Weights of a small GPT-style language model, trained from scratch on English Wikipedia: biases.
Each number is 128 + 32 x the weight over its row's rms, rounded and kept within 0 to 255. Layers, rows and columns count from 0. Numbers have three digits each. The size before them is the row's rms in percent of the matrix's.

# layer 12 MLP down, 384x1536, rms 0.0428, rows 240-348, columns 256-383
104:144125076126154114055098098133135141158103096087089137218134171120081138149096137149111066117151144097163128137236115133118096124095171186143126154162144073150132097129097127147085135145118138102189117210183210162146217080097113123132124121103119121113142090171089140081098143149124118127168085140138183095132111193144102133122190096163186096151129138131142145114105155072188086160187
103:119127168105152124196081100111130098146164058106097119147089166105098121103161146127056082136134088117193105128094166121160094123145151144091129109163159094181120123135161139078079152122159068138140165084091083209149142124133198150112107110117195147094155180083026106111157170110089147136124130145142161098123144085137133076097093142138150098084124147143169153131155121173097160191156
107:136094146165138130154176158183147110159110138128196145114115168175150123107133161171163080139164135062075136130130115053148100170167101145130155148127123113141132146147118126141222134126169160119124110146106115067143112040141101160168166136156123225121145104161108137173159116154127198113156159105164080129136197132111067204196119094121142078140108091136097113112129177092093061116139
106:125134124181147098163117111141111088071126093179134089162215173128152185113180115158116072103108186094141140117107125165064135173073110140117097117129139123124109117100098142127081065126152113151089116168152154154136177139169100123178152112115141111113077088158158128183105142211119111167128146131098105104151143150191111162056174166195114161165130111098102129128128145047084147132212
099:135107164164078101066088139112099180165133144097137155202131174107140155104184177011091107176112143135143110124142110082138123090155134125140132138081100101116133142106143103145080126101078134095138125145126112116153126130138208061154098167117216097139124141099123103093174156096052133124126103051195157121143109209112118135194185149099115128183097161092128132171076112111123157131136
097:111132149151133115086138129148119107053157084121075083117118139176162145087120071141119050124115135079105146132128135101163165189134141108111100088131107143059070067174168138165071109140101117080068080114170063132115127095112131136157120133152130111132135125102180098137149080234158069151146117091096115121155144165127152058068143248061132136199110193145157157150131140151054110146158
110:133098144196132107089151199150119126091149119159093100182110103144088158098188163111117166100143035125149130139134092105154129190087173184135140094148113153089153129159138167142128146088075114106040067099167091118116152174142057210063130119136126147111168058150163127180120120162120170120067026108109116132099144118112131142071129157063174086094133092092146131127136183166138126118145
107:123143128141099093065049157098162083114149122123147105087113116094100117123062095126124156115105086106133098151198111127117143155105152151146144100110130094159152150137116093119142111155169130121144156150115142122101108064107137145138137178079160150144111101137139128103104083201139162128145153164106085128080062085121096168148154123184110107124089147138105131144054150102090123103095
097:123105140125118153149139077104127170108117107194142120119137128138122141106129142168132121101178162135103153069172107101165149156107131179108168144132122129093138163112121126133128107148120120101080160186101134090175180130107144146153128148141173124157152145137135159146107147160154117089070133154132126179142113145064170140142132120110132139163086157112129105123096104065139147135127
098:162133135141132120098162124185084181094123098169175075076155096185147141120122149099106092092094146082113118093117153142101140146142143121162144098095115147178091106108138178124109184167148153126064180170093160078149178164192144153101144074133019095144164125080114075143122107076156121087128114139150122150187170105138106176127143122135060080170112091141120100125172122166114146072091
089:100103134105145118143134151080151138112155086124115102112109122143142176161111136122029146106182090153167175111122111175154170131142101070081086117174057164175129110103094165145112070143165111099124121146157157106111123039139084126141112151154121118151038099160094118099079128087105051159162167145083099188144155175136136129083117110127187117198126156119146102182083125050091139082140
098:100123095133151111146108102098152155104092075159093087056099157081123127106096140146103087121149105128086156109168125138136130071125162149073083057095098146076200138104137095116094076111161083192067092117117135092119106120124129120129116140094125089150094185101121129109119126156146151161175134181102150094066081134055122165115095211151085083162158118090159099124087110104153111104167
093:134124130100068111151126091182110104119069107165143122109137189099133148109174124121153121172137131141129118170169081073142128069090121129061144004142118116055113136145165076145121218116142145110119117118146123170038130136117105191124137102169145053125108123147098145142192174140106131087114119116125080086089096112107173114091102140135186151128153157157195149101101166107159191136131
106:174121099121147112092133137117060167132173077163086085142101123118082121109153111114130175139099109132129103133180099110138197106094170142151088084122138095175145201127150123119090129130214100116100108139145105106155089121127107122107110123059080092114140114071096086130159101107117103159111122122147118107082139097132163087181138084160082168107134188120120118103108149134134177112161
102:107152143103132075068089123079168132116085075128068097113143128117064191086110133115075149166115133176196126177105147132147126112054131197128097097127117153088112167116138123086106155143190126153035108125086118102174111206047113151140129159099083100170144130074133154050139108112115151119150117151125138173087123161148104108157140125122118135109108129104110109158051119167171155091091
096:113101168159140132090143109139210131099110147072133108208154139157156159149117147136097157150125096115156195194127168174111160123056138130140140099130174158113174163106107150097131179113145098108138150125079065065212161125115137154174142127131169135165116168098117171184120162156125162161132142134098094040082118147119165228102128062130128094118148119103127115132122181011091093112138
102:142124153169136125157144195130149135058140128098072128085151100108071154066125093164160127157135122176131070151110091126109133126084089088128150144076104141119076119128078154133138125189191062136100091132132115096118099129128187117136149111142108156111141148159136130124170115082152132155145123140126161113188111162121137149113115139155134083124152117127168055174176145132139122129114
097:137105106130143128176170132073137197151125194110141160125102133134129120094075132079209128060147166054065112172101150129141097126152081101113187086092147091154122113120157090115155111144132168142123116128097137099086076171096122090122138162140119110164147116119199134067104133065136157099109143109140162089134073057117105136151169112150142070114178168117128156148138134136178190088108
097:071148139063138134164109110132096139127110151095093173114128185145086137154052146091165087161143197127128187076117164090104104134137093129155182193132178131191149127075149102152100099039116180105197176152068117169115149175061131077195136100136141130099140121124146150102115125121131120140153151130142233151166121158117107159181129165106135085115128060096136163067093110070119073109155
089:136129074099109124171240126135088127168107097115125177101127104111187123167119104117098083183130129099134106147100115114112115150127109120131140136096137107089145115153124126121083063086123099126168112138109080145143116154110139129191128159185082162095139187170118140228077129128153182063103105125168129131102112084152085164144093145103020110095084130141172165144130158166104119101141
103:154143085121151119177140150140075116135130103133147109136117108109113103117120115084164109081112135136055092151146095180145139097096146153120122130135133098085187150136152171115109138124123093189097128111139131133157124092069174115089144158110167083179204149168140146121107147117146136168123178121093141157103165142144178164181176099110112115117085121081097123156141081096134051071115
099:145129154135135143152117081136154119108135187114101104111114108120122131159125081128144106080123128125122093130162064159111143134114146109128122077144104131127147123184165121082144109136110111124021133145142146134104145127139070140148114177106142175056112154098100110116093127069127110110101101112150092095154090187116140110110141195123110153099095112138083100091110088076122126126095
102:077139059080147109155173134149092153079140131125189117110102124089143146117092073155121150139105065113120159102176130145166121070129154026201147122117139130124154161078122124116137178180086168149129111211108107116162154114097158205126179112138120146140165130171128155142117095162117131136111153131121127072130188202108119134100122118103135158113102114143125129118208093132096131108110
098:156142121118135124156158148138161110090087098138130144152106130144124096136123153076094110082095144135144144113178139126133113162202173125151139179120131129064131119140138101152106122136166163140085136135114116187141088140102125123097119162134165153118121182119140169107071152103208100128131158156151121084118133112170103168075204095234087107113150160125154130119170132065152100103152
111:148184172167173134057113131136139096179121091119075078141105145071095051130137119052173049135152119136095139115117118161206144091106155117089097167097090106065161101094094121129098137078093074137130111127082132104114069110064143108121101134151098061121088135108140190135147111115141121080104168096169168138101166158124124020102177139062119109130106135104148142134109105093124153097173
097:186121136160138141111102130113146160142115073081163131160147171124151052014160106099194128165131112151164097145080130147163123125135072193077124134114141071038113182111128114167187170140123092095093125037102091132185093178110141153144124145199130129109132148116138103113132125124132141067107173167104109061151131119068158157148128131165179116109109200146066118141141142108129131140090
101:114178150127137129173128140105149152166131163155153131080093091153069149157131119159115201140136189115109134126133093039119148129171137170152116110131171113169199157089129132078090126190195079121151141160124101137130130187113116079103158136156152136153159129120121173153167102222158120186099137159150161203108074195072128115134160152134086191105106131127144116080138096080131147149074
105:153178106112162162147116175157122073138132122115181139137152108138145120094156140144134103103118149114124131143155121128070137114133167068139123169131063122127145172160144162153129104130089095148188139148090165134102067112179151110148123166138116108134115112155132151107143173072090156139135152140192169170105054136221081140143121132103139111147137157136096148147101090155124121124144
092:084087179122170144095078110112077109178154148179169145114138100106149142119144141175105107163176145120121048124128170151112201141106139145137142157147101107100109093173150095125197142164098130153155124167127155140152119138077097167113141135145096110115107112140161122133149145130112166136127107122156180126131154093131083037151091152125155130125105139134061163130094161109203164170145
098:154125107089153101140116133139106149117087109121150144177125128122133143107143203119099131116114156132132139135115133157108074113157089072194121175124126141146130094084088068118134228109134158089139069094165046119123104074145144184101074188104071138104132173153156120102073127217126168104160140122171116223135100106123088167108116167178113104120128155111063159130186115095149129149107
095:081174084130166165109199178152166132170106120160119180117155158129125162229116157145110140102145151112124121131126112175173156153134153212172140167118120128133132118116155125127086091125081087156158145155129151140053043095083099147126161093138133121124124098134141194149134106066157100148144116128099106119120189127139103138156149116136148084171090138106155202125128120101059129196142
100:138075108138163119094112159108101137153156132133134102227133125109106180150116161083145165139125159192135129145101107191119145128099099116150114142116130101148126078161119171078125137151170093167159143134153134114121099217112126144083122186072084122131108117111152100101097182133090124117159123124130120073115143144141141093172100106127130104190106145096149127145104195150170081164146
087:119126160123164103142161156121156091145122098108094170095098178122162096063133105173132144150168101160141144181132148106084148098076085130109142180137073069139153154090151131147137121110112104074122113078168151161188099126132115133114087117179162126126174109099171108133090095125123127150181159165097163175145147105078083092088097139182164150184116107155150146143113135137165122132130
096:089154109071146120252084102203104125126138144156140137169134118098121152175152107114082157128123141070148125102094105142164129104091170131156104198116146137136143074063104155202117128102056156196095151213118124116111091159130127092144133131147187116082096137127150170174196119072140145138148157153141136134101122127156190142141145207106177117164112134165146141080158130106129128112150
103:112103159162113137085180105102130093155159118191131137142142133116107162144184189089133095124124115150085100144141113118053151126110184157125135163182116153131081143106148150151087121125092112087106140134124122138174159115127104109118160207153089110135108100147110131107128222114156136188167137120077128163127153128142152158181151090208157041080069153110158115112126101073124124131124
101:155116114199134157056162168093122128130141116128148118130133086118112118108150135139139121132089154137120118115144148156150091118157115122154122120106139123096175145132107223068192141129145085107120173128191090112056119171216134144125115152159144157119117115101082127158123170093146107106107133097111114117160154003143084123158122119102153099145096144122099125155204190133140152134090
099:160153130164091128126116101148187179144149117118138121205113083145147133118145116112065109105144077070140137145053161154130120215178120103167163055130104154101039082165103119118089038119054146175101146111136089122054155097146148087150132146113174104125046079122159115081131127132108095135119111149111120047196169163219048149117111190150136162158144149147093135105142146078096192147134
094:101103128179065146093072061083089193133127101089122152099141169157100153075075130129090219161133036103140129141119163115141163131150044044121073110124089122140088141102112135142211137138121106123096122150165109121105111086126167128127135116104130116141089115144167051096135115148101087135168099194147146162148143109159147094146145133150172140179142110104208123143100076094137129083092
098:114135110093102119117040173118097124153192139088146208073137120137119097161092132147110119120100107129108099135243038106104154123112117170146191226114111159125171193194183087121162079162098188088159122149098091148097137126143191115122151162105147139146130184141101084121156099151121095116105161125129090139092110084153084142130091187124107201130125118158147128128168151227163186132133
103:171122097134113109057138142128200075119140160102100080102151122149140116126192091080178153216156140122144145143082163128127063243120144108093109063126092157095144139144095135126135160064181125172088134143083123153118177108138150165168139065078158073092178131128175088156103136119150155145106119052127082171142169173134100188126170177154134080117161151109116137084129123085138154099131
103:153147101124097100174112202159122131123144093105155130145161123142156157125153149145118091143102120158147086157141162124079150103094068138114117145063167148116100087169107109131144114122131169075103100102136137041147108137147155148124097091106066117155114124105090018112091216166139179127151109097119099161153121144142161209159132129157156081185133142096131156181060146182083132151112
088:176123102166172106129117130126096115102112115177153093115159134080098119114105092135136140139135191155120096124122128178146096148114073170116111066066149139145094143164115164153156128103068096119105108002099123114147116123182177108103175152161148096139043127114162156190150122102162127155110139138135150159134140094159163134156151121125121143105080143120132098161145118088071153111155
104:216115136131126104131128177144083089099089129110127144147158112105104085113143154133111142124107125152155133145162114148150187140153131122030063164151121102105097109151134126165145157069096061100162119134097150130084084048139182044151124169106136164131138157141100067136149113143119141142127098150109111123133067165034140150085094116101139146133105155105114095118125084145134114106052
099:125145072170130113125148121116130089143195150146084048144088073116126130143128136096127068078116114081195131152144024147123156142132109143053128117119095136124127196118126194125151083118106117105143100189136132121128135126088069194134158170100112098096152173144127098185137126166115122075102128141174114149148082114128109124154202010112131122152173149102114162122114166136070093117128
092:141169081121146145084183116099157055082143124152121166143145124105106113157137135123137130146154149144131156138125066173158126162148080102112109184133087106150129139147144139106129097098113119087064126123102238077130133163114041154108120191118105140104095110126125070166110109123090112160140093106133137068075144141084218138163137119095119129104098133124192095149133114166165098098143
103:079127128161149137170048136136124191156140159110094123132145138189144175111145147136143031172142105118126182098084080117162153098142067090132107168126123146139140120111123122135126111109133102161143153114157131120182166119151065139160109138098177151129208156138094174171145148131109135165126062194154195130101126167125115102097075201102068126123134099142168121106082137052191151134105
092:113121151141128138098179121134085157105141149161127128168078121106123106100135154158130133114147189134117230093093116128119120086111105164103154110152110175155148049113131153145080114086144137086130138153135154116109083118090113151116133043136125126148131153098112111154083072150141115065121140110155150194146155088089214088093115135131138093113102192101116110137158093138118146134132
108:066083094150038131092179135112082206116082083111165177096113127078161144144130135185109168128128142124162072099118093076118107114185074115127143143113149054133119131132162105136103094155172220071126111133131107151134104151124095106151092123126122182113096108083182126136105072122165131117151173146174083137155171154133167132111098125221122102136095095140152171124127135130111168078166
097:120151163146123118155080105120150159154052123124080097102141093073131121136087122182069080110128156119152138099158183083110117138124142142109106051142144143146169094143116132130094119150134083144166151199158196087111163140140176051086144098129089158162184148146145149170093171121102186158111107128154145143153042109154142115167051149225147127100102101139171146092102163173084096157186
101:139158136126081153189172149113100130154152116114098148102073117147110083178062135145130125097091102126144128084143133100143104106163141140072080169155140135144030149117180153118111094110103142135156145138139118074142121115112123132110150142202095174116180117129124106091158151075116149132138063114135104155192113161118137123162180145125140149155158156161157131153065094138199160151104
102:133074138058163104177091160142144161152142112113060077155134109129186128091127103165164146065116152166205161097149131081113130130156164094180087136121121138167142071145109093133109134107055083117154142134185095104122136123163116118136161149132133073167122134138119152105102142110105138140121128152110164136172113158031138102132147104114119115128128142182129166169121098184177163116116
081:113136119210132159172083093136151113140100153118115174082156158117149131143175123053114167154127117151128126087105085129182099162189122115137148165112122158139136103126149120138138191162111177195130108084136148108175085128118170124108118105123099206146143082095232149096120139072105099145096153146109144113146132163091168132148121173134110212132107141154137142133157174101085152103152
096:147110114088135124140113106184133123118052145124137188177126127123143104174137118128096165187114116144169112144138102075140148191161101097114153122195125149111130125225153140143151182128101146141143166184105117115117122096138173160166137100134165092122169177196115133106121160141109148102147091165106124120149193074156128059122152224127148121088104150113164121143135126148118129127103
103:097128131107111118161109136127151155136097142202089067111147143140118154151123136100153157145124197187049120106080153161145129148134199075149107151175159148147159095120159098180089129101104055149146150141114143154137096200120174145053129119069074181136136154128107159126093069169123182113111141076101134160137058110135093128107113152134164142094168068149096182098178192151147124125116
098:154166111075081119125140132162117135095163114098148161156111136121157173087118121086113072165179125142151105139115086110131146126137152134151112165130159131043119156113059129158110173216213139112103126044120105127134089125079105177136151136133134137074167095166146102047086147119132135133121100146134105115083162137123180130149044123128158099143189185195169106083141117084130070133141
089:117124144104143133089130138082143181110118091113138032099156097135123189123083100117181101057147118142137072128063133110082126116124099192188106091126094156143091077205064130155186138096167136119047135151065123151122110090134097087148143096120173155121122099089123196094117135161176144091127150159146111113071126126149111097067118148035137098062147130145150101126130097150112202135118
101:179148140124166140159169086151175120104096090157133162135137199169185148135146138092104092134092130065101139125080065158163130124198144081184126141143155186119159137144114144138114152165122185113161162205142092119108136168130147199128142149155150121116153129095123140136093103153101132125136155167124078163136127122140118101164184220097090160150109116130125087099101090143142137172110
105:096098181157160123155148108136131173146146114175073096154127158114120128081124090120096136129126191125134159128075144115170153105083124190105111079121125153140147145078132169146098159150138131164093105155053131101185171112111153139164147159153144082169154074121116171068102133135136095125114084098097129079117128085035125097128131072149131112117144126086154128134162117110112161117107
103:191091102098112112119156134160155132114166079116132149154131135135135124069141187121169191135124159112093159139091119127129162120125102104126174128150076107131128089128094161127145115057104141071107111171117113144038187141124074128028146161182146148201180140075106166149094146115154141123190132055134095097160179089137105148110085142118129131147135101087167159116116130145169147105129
097:130065105137081157206127124121148087151127134158236102151113094125115211088120161171151064130135163114086111124148106121136160160070143120093107135050135124140166117146164105114139103086138109119144074121080106127141137052157185148116112155122120206111146088156094083189169098129141100103107116098129129127147125184119120158108063117127162139122120127131178142105090129136134090130129
095:142103139113137126082148105105155132127146108150171205147076195140161158048131066138116179150137071060116105147124120135125142127100149148102115065095113128112156130108137133077208114165155044198100081142153097112105128122091137126123127119128126099086110155220080140080099145141121131156086142093124130131141120130104141114078092156123140125157178124073119101134143130097076116135113
098:178209160107157127136131114081133072128149135120102133142126144094158142088136132171102159140134100145121079150153120133145184126142125085190086119108041131120094094110048116140135175055095094142135120088154169095121080161136127186170123118152129143113176093102136104037099146091109160180082137152148167108119135099152140149108097104127164138121191136124108109135096131195131135153141
102:135126138127122139084150149157181085120119151160143106137121109151155160125125151172061073063104082140142167132099147141152105128218132139147179147105151104124056181123165097115123153153089190118108133167133144071080148089136145088113154059121148154142180120152145139125091063061153130183058123144103094153148096212178134159138106117091139120130125110180138090114077124043130097150166
095:139137174109145121145143158083125145140199132100121100129102102133124089135071103120136098095138169137105142166163143149112101072132099104126104110167152086122104076090077132157131132107146112145172105077115176100069066122101089140143169116150165100149062103107134120150085158114107121116164122112137130105104079126163121160151133141135102091112153112122131116146112144099146108135120
101:152134101055130128134120091118137143088075155147153156116125111119109110147077102134130129078132176101188155144195114144111166108122141120037111119109130164119142134113154137210204140127141179121109102115103133145161160084138120046139099150122150123137134134122184140187155157124151188037111104081100110189121114122187103132082072156138103157094096116145202128097092128137189092108115
097:102110043162173106103131161128126087123155132159098111115130114059101138089115118077167162161116162178118107134121147107174161140085183221140129121110086105096148158167125117163153140047108134087103073186121155124131093149163130127094126098134095143102171083206109138169183132095125100101191132132101129097062157068047137154145084107132171104123098125139124161087125105079097130131164
091:105145111128109106111150132120114173117137109098114134233097110104111112132156133027112150153094099138132099110133151131151123163131089136183139074135127133087045126099109192143128100122155108153127159126137097134065074104140104146148119083087137099161114062136135142139229129062107155114106088089131116138115135132074202112156121109098127171157134113101138167119108156181149100166118
092:119111142152107178132104129070132109137113141150113128209131157104106117107138113135183161144174143162147139212127172143130126190095124113171107120127113135110118147055176107202138146138083145139118144066196160137088123145099155110121144107146084092224135126157173115147146105100109170171128122128150126051175151109125108153140116187211168122121087061149119151111126106133157108078147
095:104134101080124159161119166132108116115142175123164136088064127141130120108133116147116226199128154132176131123136196063139135089101095159106151108119113125083167156160172089118181164092134122110186109108171130139134114166153062120102169137133085149102100114170221149110095133099153089156178107128160159110168162105148124120096056131092119087121162121138113114128107098084185099126124
099:183126090144147138154141065086155130111102071129112143107187085105119149113099104144104143159123093149084101114126119177140101109112126099102131105103090073041151222136144110147042135138129143102126140145112164142118148120100124119147073143131161054076163083207123107131146153116063103150125093105093128146116160200147112148068158097148124098109144065119119100110142123107064114085187
092:135145095114090125142159136170134088129155122164118137145172078112131131153102166126088129079169054082078222156133158101088094125142133050141117097197143167104166098095143111123120039169157100142102142124094145132114129117103068159172159170154123103141118132148207054125134093169161143125117183131149150135112089142135143057090182033139092091151125126118122127132110096120121113132144
105:144095105189138127142138085137128104109141147094089132124126088145145126124119171102096085158084121200136089121136104122124172184132192166136103118064107141103117170179101127140140107113088152137120159091128074118131136099091098164092124134140124106116147111112047109109159095178109061098103125089134101097134190098101123109117083139142153131152129133111106156120125128176121151107132
097:110141177101071130109122176158156069183132121096058097131114162135139108165127155119243144080089166095130113138090094132135145185131128131156135071135163106127160120112127125159129126114122129064113157171109137112136127140090140056153061092084155134099113137112169119147146096179125136138139140103171102091131110131076101146095143146098117174062123105120073194123083136125089110155196
099:166155148165176117104181135159078147127149143161102137097094133131171170121144141149144197098136127100121134095161146120137117134120135129188130168044119070140181118105127108199151162075069115054085149182151115069135169144121135123138127172114142180152130136050080175140170110148138181092179175154142138102147094115145126122209109076129104101079129041110099081131107116180181108115139
104:122103134087055138156173137115115145203087192156121199116088092129115081113078106138091152180180156129116154091142104134111074141115129104134123183142151109120143126168095106122182172135173149140092122110087090126095148170153089123104203143185167209153144094144156180048082153134152182093105118160089172081119104123133068162074064204125133098079087155136122123129108129122149208129116
094:154131122180124149121161141070103143164125128086128160160116135108101126168100144093151125136101125075104132107134119186113173208109148159102142155145111153130180199115077115154131067126102156131162128143110054097160074105097113147140119167090071093133148132175111155109110124142114176086111150076188149188154131113117146148162126078113138153096098119139125195099124125180184152069151
227:125172114131120197107084090192150110166172069127061061114194124120131093181118105074131129111152159114116129099118118142130124082095140155126119085165122191088119097072106118112060093110129106134108195137184194122129123153090128099156041144083068073169037132155129107094139141120160169122203123131106130106104094134124083044144136091108127117154113181215120142168114136115103161159174
098:146151132096208129142148158149126137094129109140122147107091185110137113193105137117119101115150081102131112133162137129131089076127054099150101093162078096094121157158104118128144152085109154086185126095148142142142135108163153106094153158156124192110173119164135132043157171117115169106109148137171085156162089091132108158192096087128168108154152177122090074151165119177167075129112
096:124157088109134105109054069096161125123083020131154129105112136116093108113193137123093127147135119173041187107123123144153174190123131074125137134156162145106185120189144156108121143117147111143115162077134189128120165173093179111116100100135153138111082098122131098000136172113151135116145124131074139138157131118081072139090161152107120134197088148124125130123100111127128119132106
108:137131143133153144146094176106137138109078150149096130093118152105129142060133078162129136087144113133105150104120125108122153096142101112124120130104151169128180136147132102131051144090119130157122103121143096154118123175138113083104145148068135152093087161103145108122084189165149099109111163112139144081180158125096109108101156125091098125128118097182125119128145171115130181096117
099:116137143158095125063123121137096152133114140137085131141089114090103138145084161087148151161131140126097115086138087108119143130168116144086119085088172202065093164125203136138108139155014183140178136083099084141077101144117198169107114112093073133158067116121144087091189144128135151067175149166143111095137101115186154165177095205087167155058113120139099124125111106138155112101106
088:120173119168105137191111150102140113125126128126112091119114147134134172160156139144185095162121167135135146145117172126069162225125117123141158115108107170098165075107087140121140144194217167081162187141145109107100110233206067100094119144172117131148180150178105139080099146119156126112179098194164139066119118174147098158147148112085129122000146109148140147146177157171130128125100
093:127145125041156145148116121134107104118077134145118120124141141122158159103094089193171139121147155090143145133156147118130129180125122121099117138150111083106137109148127150154119107175135164113162112157054161130195117085119159132163115078116149168148101128149153104170196097186140127143110163143147096133081096133146125092112066149136128142164136126151115120112121159111161104141137
098:115119133137100099103126165145125138116104118121167077138184152154129103184148140148148112128140106132155180146105130106124112124115129131105087118131098119155087063078115170129143163104111114143108185116160104139081105140123114109127105162075136128096137151127160159205074153115144161131149154099170127128121089109049119154164113066085171176184161129081126182160153143100125106145137
101:104181048075103141130145106088131118156123113125095099184082062080144119117139073130117191159112082137137124130187070100116174101130187071152123140075127129117083093091182130070122113166127111187153131151178068114081083138104183146121122150111149114133082167133189186084103163087109094121167123146111159106064096090155059166077173189154103244074105181161102092139186132152139136119076
106:138128125130131128170121149127141101129095144141162170124093147132097108154138120156113097176140132105138093174067144132074149154082130127083107123112127126122133096133140133154146134173132118118134140126115080075183056109132202126154147129083081147090155169170136108149084126122054115136143171158161156087115154125094200241163119133176136157148126113165106081177159147125099091112162
096:116143122127137145165132099129138131118140110121143191132100133173141154166141166145160086076172102115112091119070140159073052137156134125162140123104131121134129122087164122113122052097111128175130179069099108112129148177168095084101145137109170097144159139118157162135110100158126179097135120075190136139161131141127130151137195085163109148123129105129131148143107120076079099129168
092:151133149143121142105118147141148086120120151127164126134141070126125171150141101145132151161131127114135183129140151095120078105221174110142145118136122136121166166100124150201142099099119117178134082200086094127109138118111121143158179082148098142113105122123091170074117094154118099091063120123107146131140114079116099142199135124125194117080091154124080163139147145139113107110134
104:128117121136127134122085148125140119118127148097117120183155172101132108167099122082107154095102100182136152114112066106101110191125162133134124122071145114160074132111147167134135061101120089140119143145134103119111140122079088092165138118102098091142136129127216040109165093166102138073091054111072136112108118130151143103166159098063106127068122136116164115096146163106083069132139
094:144180103177130116140106139091163168161174156122095118142122159106148086130069113135121036131114107088121109134171086167103128147128124101238135008098131117114097138093133178111133132136120115181147191114094065126233171112116127139139111160169167199139076116074185101169128128162147121101127137109149056107129119110180087096118134155173117139127115157150123112120191185099175107130121
103:114145183156115110127119122123159140131141135136193146108190134082118112089114113163094129171151169071115105104131169128088125055094080135089109113098134163160184150149073124137131146175145157116121124121177124128144053146107153126185050153143103069103173135096094107122153187112107143132157158082122061146128200113174146180101137096181120093110129129095120133173110141173101129119150
090:110144169149131104039208137141104083157157123125134136104091111136143091078089161143161173209107167125095157166106192123142168186162112124106135078129117174155100084140120136146150148109126057147117150090147128144104168125090058251100104169115159133070122143095128160121134103120108095117141103126130173089122134071142158096078120102123185142098198106139152100103116153122231131145116
105:153127130155140139174115131130162110116110097073176131141129067149137146135143106158136129127148148151135133149194067181121065113117088137151126175158136133142094115139126143129158081108169075137223067053099117161143107120167138145136132153181169169154135070128121158125150121094141111173128098148136039136153170152112133114117102198137142168148148150140145102135168114180161129122093
100:140137116222141131159107192109129123135142117107081040142124179119130151058188148111060153138124068066107114160140123179108157117114099175174114082141088139117139133078130123085160090122122112077133120197156144141119140042117099143109109104135120132111081094149050065190123120141097187134133123112117091158101140231148125078123109141148131123121117102082142137113135137180131086153152
096:131113157123095124144151135123144123136132091103155112179132132135115185151053166170099096115141106130125119148144086148099081113151099168135132180053145121132108101148124146088161176127055126155193117107138134131168131068047127087105141135132158082096120193112159157115105117108160106116119092126133174087165209159126140144100111126136153159113151140119114166109125109140073164133150
101:112113147161110106094183200104142168147137147143150142135161170109134099069147132077117077115145043098093142092121100164155110168177120186121149108114100153186142115143119151134217108135076114105064108235082157152113123097128126175199124135090112128168059118136000094111162143117126154162073126094119123178160112171122159167126152099107156153152152114142130163110154088150093079151139
091:079132144129138119188152089141120135141115164165132123132193132110116130165135106182092127152146122150082119123160123104083151173088098125190124126158117134154089162139071164122157127111194143174167152125110152128164112073109119165162191076070200201100139139122128187114170083133121104095100132108134133172110123087111132106171086079120148120103106178120118120127120167150138140170129
097:123152108097233129139096160138084146138158109082103131057135147172153131114119134116093111088142109163105132137003190139143156106107087130113095145150236153141138099102145171132143121161168143140159128172037140117107166156116125116162112149132150121113134076125092113143073139121048093115175076100114116159157168131150067192122107129165104122123166136158120161121121134146085061127145
107:069185139113124123112093161151104135133127181139163132068138110127060122156119118152087145096127097125069114137145130108121057136141118153097128082146129157162124113105149106138141083122145140096112102104119155116082114168136132157162138126136112109145116165130091185086140123056102118164137103112141148123048113173165064141137118151143172087160110133101158162173098140129165154118124
096:152104113095124131076105092135135122120107092116177123143120122145140181096146142176101158117114066128218125145141164099075078177119133157128137171094133119123100151117152055160130114093127094054120122108146127165075166166096130097137099109140137121055126104132084146124122105151133130108118186131189127143184075175148091144044077078062079149073150124148101170117109120130090150114117
096:116122110118083135140160130070114147071120086142122128147158029148168138170152121172088130156121182196092141126087126137137129136155150146138148127150120105136106120157122115115185120152127189101107147169137105126092049128140149125083118099104193148079154136081099059110085140104139140127100160158106092148111121077180126164102116126075107147114145077101118167128099054105113075164156
102:116120099130144162122109112167175093117127146158081150131168108141134145139132156133088108056148125137142120150206107123159141136141123109127111135115083089176122142087113167101081090086233144192138079148155140091133090116162085105141109088112161115102145158121134122083062073130137140069107138114144116153099053080095125130122121111146120160148173094161145107116120146137128138143175
096:080123103129080132167056142066088128110193176115142144151073176158109119113172096148166121179120130153162134119140151081145143095092133109134124110078152118109177166060118105142115155094113143106145100075142156112117028095167185113158185160152123094161070102136124179124169105177135108133159106171097120159073156134118147149115145179131148131132084166117147083126143086180135151125153
093:050105192113115106013111114137137095068138106122113211085108151135161077149127154124133149182091157077168102156190164096122078091127135161080141101192147109078138135066073167139142132130133159117161137136127150118129082085154143108058124110131108115115133076137085111144114125115167118094173152124140072137094106215142153207135113056144080145119109121120147154135159122134135126149127
104:105124179119143133133105129085069100088146175147116094090086123109123115148170101194142118106117121118138134151093129134121136106111103114108098178149180116096138084166184081189097142203122161116101103197066078139163125151171121220131139184183064165113122061130128133146178115098125113154117124120135095166093111104193102093146139171191112168119124119129212158123152119234195173135096
102:071133182105128134109122172119096112181169087133123107105133103145105148111117093165123154087130140178080074163220138097145120081132134161188143151096164120076112190070148113100126114198089093125168178169158084142129086140129154121090137157146154139142133110132069135067129161071107134167175083092148135155134155101191132057236074041150118136133053115117134079137169157074108180156113
096:167103116139157128166130125140147123104136120149137181121107142138134159124052219143092118199138096113154220131052093164130186184167097145100075192168074094121121136159132133136150146145178094126124093114134138132129169097038185209060141135137136117111125121109150130155169167131106099088111144129115143199129074089165172207155129186209100155139144071113100125084060139127117096166147
095:133160129156096135197104100158168090124123142152174168143123149129166132119168140096176114137111128142115157081115148146143047171131113144132188196151140098131107111194130174114138099157094141148141118171111085144153141094132128122081169163153124172152185116185160142146134119133177158092138091124137139196203131112141112175104085120069043164136191079124120170115145219145137146123103
097:110107123056101116084079069091106124109101117087119094148101085107161105101108140117108139121127112159121090127129171096149172103158124059049149135111105154100144072143093096108155194220149101135080145142135113132044199075082142186106102094118078120145109118163181055134065115202115123108073133155052145145169102158154134141091117207188060126133095105135103092131107071135127056131126